Weights of a small GPT-style language model, trained from scratch on English Wikipedia.
Size: 12 layers, width 384, 12 heads of 32 (3 for keys and values), MLP 768 SwiGLU, vocabulary 8192, 21.3M parameters.
Architecture: rotary positions, no biases in attention or MLP.
Each number is 500 + 25 x the weight over its row's rms, rounded and kept within 0 to 999. Layers, rows and columns count from 0. Numbers have three digits each. The size before them is the row's rms in percent of the matrix's.

# layer 6 MLP up, 768x384, rms 0.12, rows 544-548, columns 192-383
099:522532535457497470515483505505466527571478515517489537508484528470478523525487500515473470511523542495503500506521522493538518521508486472511464507506473508457510498502495516498508548486503509506488521506502471501536504493449502492545481494492485487535506466512510513457497539490495510522560491471484493539529440487464518535484488499506525466501551460503560531511519548510456460483487496473499511529511543487500527478557524480501472498456481498508509542478472547479488512514502502494527541493510509519480498533481529504527502483477502495479461500493518503517478518508486536529
098:475494475477485503489466495522482505515506479508532468536478510499492475502470475489509506511489524452502499480527522477533499485474505468518494467546453527497540488492532491505481520485492528469503472448488509555506538454472469513540501480499517488512439463527541462503559494471508477499513532455479499528468549476530527494521553482527527548444496471486530509502469550517500510536487480518531487517475486542507509509514511537507489524508514493505471495547511502497486487511475470508486492507521482494485510555493504499498495493507497500476529517500484535517469562488515542549
104:512493493568486499488494481464496492546543510495533488509512451457513489537485474476503517529451521480486486523513545485530502496530498533487457514557496517507544545518508484518502494504516500495463451560511497507476496487512499518514478485492500507503538471489480497523514523499479501473517493492471543487506513535489504570527471516498486512513511505482496491485576508540523539480486467471503522485468449476510539491494486469518461543513467522495521494475474517452500549502536469492458506471517486489510494503530508499522455461505538479505527478459456476496490508499563497540
098:488473473510461498477498496568512480514501529525523510493505504516493513486492473476486534495521518533498496479503491522509488472459499498449475484493505502519520498540488509524453499538460511511504462502553505514489536544547499557512491508482520519452521495495491502531481545500515488549457485536524485531528515506515522522515505445446495469522518563482431496506474516478473476492495546518518476486487522523494521506503487518486508520575502497527524444550496519529514527509457503523476534510469537521511517464471500459475494521500481482476501503489467520489520489545487461462
102:488477501455433513502512472492494471487510511522502505504521481466486487512530494501490467494493509511487507433470457526482498475480522493505505498525486553525475491525461504518532490470530499528512515499529488513522499455488556498502512514470496533528474509533568546499508480486497539536461488513475529503535479481540491544484533474482545481489480494473472511524455526476491521483493487501502474516478499484437483519553493533448504529520499512517521539481505512523520508526492470501498520488488484491544507536500514515491501501522502472466461517516474471496475516503489491516
# layer 6 MLP down (transposed), 768x384, rms 0.114, rows 544-548, columns 192-383
101:530510536492526536467470527508504532487494497502497520452517522471487531512456502525454493495503520521503479495506519470498490513513519442502525524532488537479484477520483510512494498497496518485468467508497513494465488500486503502494521491516521545488495502488498470488470525469497529477511549456482503502472493504471519495513495501490485447506527505461493505504498496515488465478525500478418456499502524468498455520547462511485468510495503483507498518460546502516502490541482474530500482519513512529469494511505520527489484494481504497514511468468479523516511526520526500507
098:479492502496490450477529504516503487494512486542504520496467520452507483528475474474540508491473511497447472465467517468516514505517493516486496446450490506485523480508522488503528488497495484500463498566477513510483523487510539473494524456475526489501499460489527508479523477478504487492510462486507508479492476489460495493532465495497531560484439536439490457505456514462508493519513501547461463490536523486509487455469533493497541537541497487524482480489497461528490553525561559526466461517496528520480532496477465432491502516485471526499538493511523493541487535515514495517
100:529496517500496475513473514499455511530492472501494553502511495502546507522491530517517525524469470452497464476501533513518481485497481462478491505500492544441499508505473512511507526450508506459505518532459493449488451476533477459483526481518490490505508503509489464488493495503513533523499517531539554500463508523541503516517497476556489495527493495479530453463522481509525516539520514513499528496471511493470456522498473461489520520458539505492502517537511481510495452461497483486471502517491489484526497509517537491517485460508469456505487518501516462554494446480488529514
100:505506530501492501518510502521506466494485532484509485487518535500530522490510531495487541479530530485557535491493476476496507514543495530512486546469507501490480494486516532494514468510459531494490533457518548485456487472550462539483472535480497534509501527469490508484494543515523464498519464506540468519530516512481477506513503470521494472467525500485486522494522445498493465509517485532482448494550497507509539514513505514458470520501476478534508479451502484448487478508492518482512552515520489519509504510512477479520512527506487496509513519503452521502535495538528520526
103:502488506531506486503482491559472526486517469477509474476485508489482498533489505448503497496508496494464479525498489458428533489517493515476440493482461480529545528501510504554519502468552517478526529499497510482522499491504517516481471504520514539496524482488457534482464516482533457486516521497543494494519553485470497544473499527567506514527468516472470553500503512483501501553503526454476511484457541508522473492492533501511496477514491514476554516525517460462473468489525508487541484482486462502489467498490509520452495507492493472480485484490522484473520496500479531557
# layer 6 MLP gate, 768x384, rms 0.116, rows 545-549, columns 192-383
098:567530518467495537556551498469495509468511486491507514557491483528504510474479532511470471531481520533493533521472485457499483498500568498502481478484467476484493512487493514490503475530555455484517485527481487513474507524529506488467584510496484486475513452513533508489462484509462506472515488485475471488465520541498516544509505510494478466491526502483507480471517539507491526471529542486534482509516519487540496479473505463530549479498504526517488477443505534515464531491499480555502479496508519462499472436443495499493509512479502512503493516507490530501501458457528481495
110:531511495499532527501509503543505516456498511477475476476504478485494473516477519474504493499485492496488525520483522489545520501508499509476512497545498466522505538535491477465499504512513474464485463508507456514477486511526509533523473518472492495526476468485478489508472512509450436517559480493503513488477494485516513564543485508453455542484476492499505463501487490476558515528479546546500486454494489473530501492495504448484495528497535484492489521494505553526512482492479535508491512426520470481481492451482502505511499485525508496480489483522478504501515563509530478497
101:500509485507525499507497534503536460491480537470474492479474506529540537496471468513526497477512485532492490543517526486485499447524489497515487457567534516503503476497520491515552447479516526527509496496471523491505509488485462477476501498512456502522487479451516481510469520485478485524512466458481498478517545484490477508492527486493495520529483527460550497518517467485470515515487483491514496458521498499480478486500490476515496496502522500519544474551507524508460473492572546503512528527505544515490519508487499470517510519552507505472504535513545447466472504512520531482
101:504480516494452504495489479515466483455518440471474480534509515519525517524519518502505474523462540487466506527499498520502457507497536500524477497480487522499503497479502505474436486484530453498457498509500456500499507483542477472509476462476541508526595502512452527512500516494517505504486517489504532551492484492536545497503476482540489487505477524500491462511485499524498495472493507500501558462497522514483518469572488523530490482469558481520478508527522501501451474563541499501454482482559471508542494497473544484503505515480467485506513468494472509451510478495484482490
098:508497485473503484479503501499478492491521506461499496507509511470489527477525444513530431531482479485491516475504567504484456480531502526503533552505538548519522543487486519492479526523508485488474464483483470553518531524509500531509506523451550495556490477555492494462511545497506508488487492536520493517483491499531460499500466501525520473485486516493517497479448520498521491479473503521508481492491489520474509532556514471565475470482537494488510511521502484488503466465503509519496433472501486454507505519490494539551515521554530530483496508505521447469523448540532454485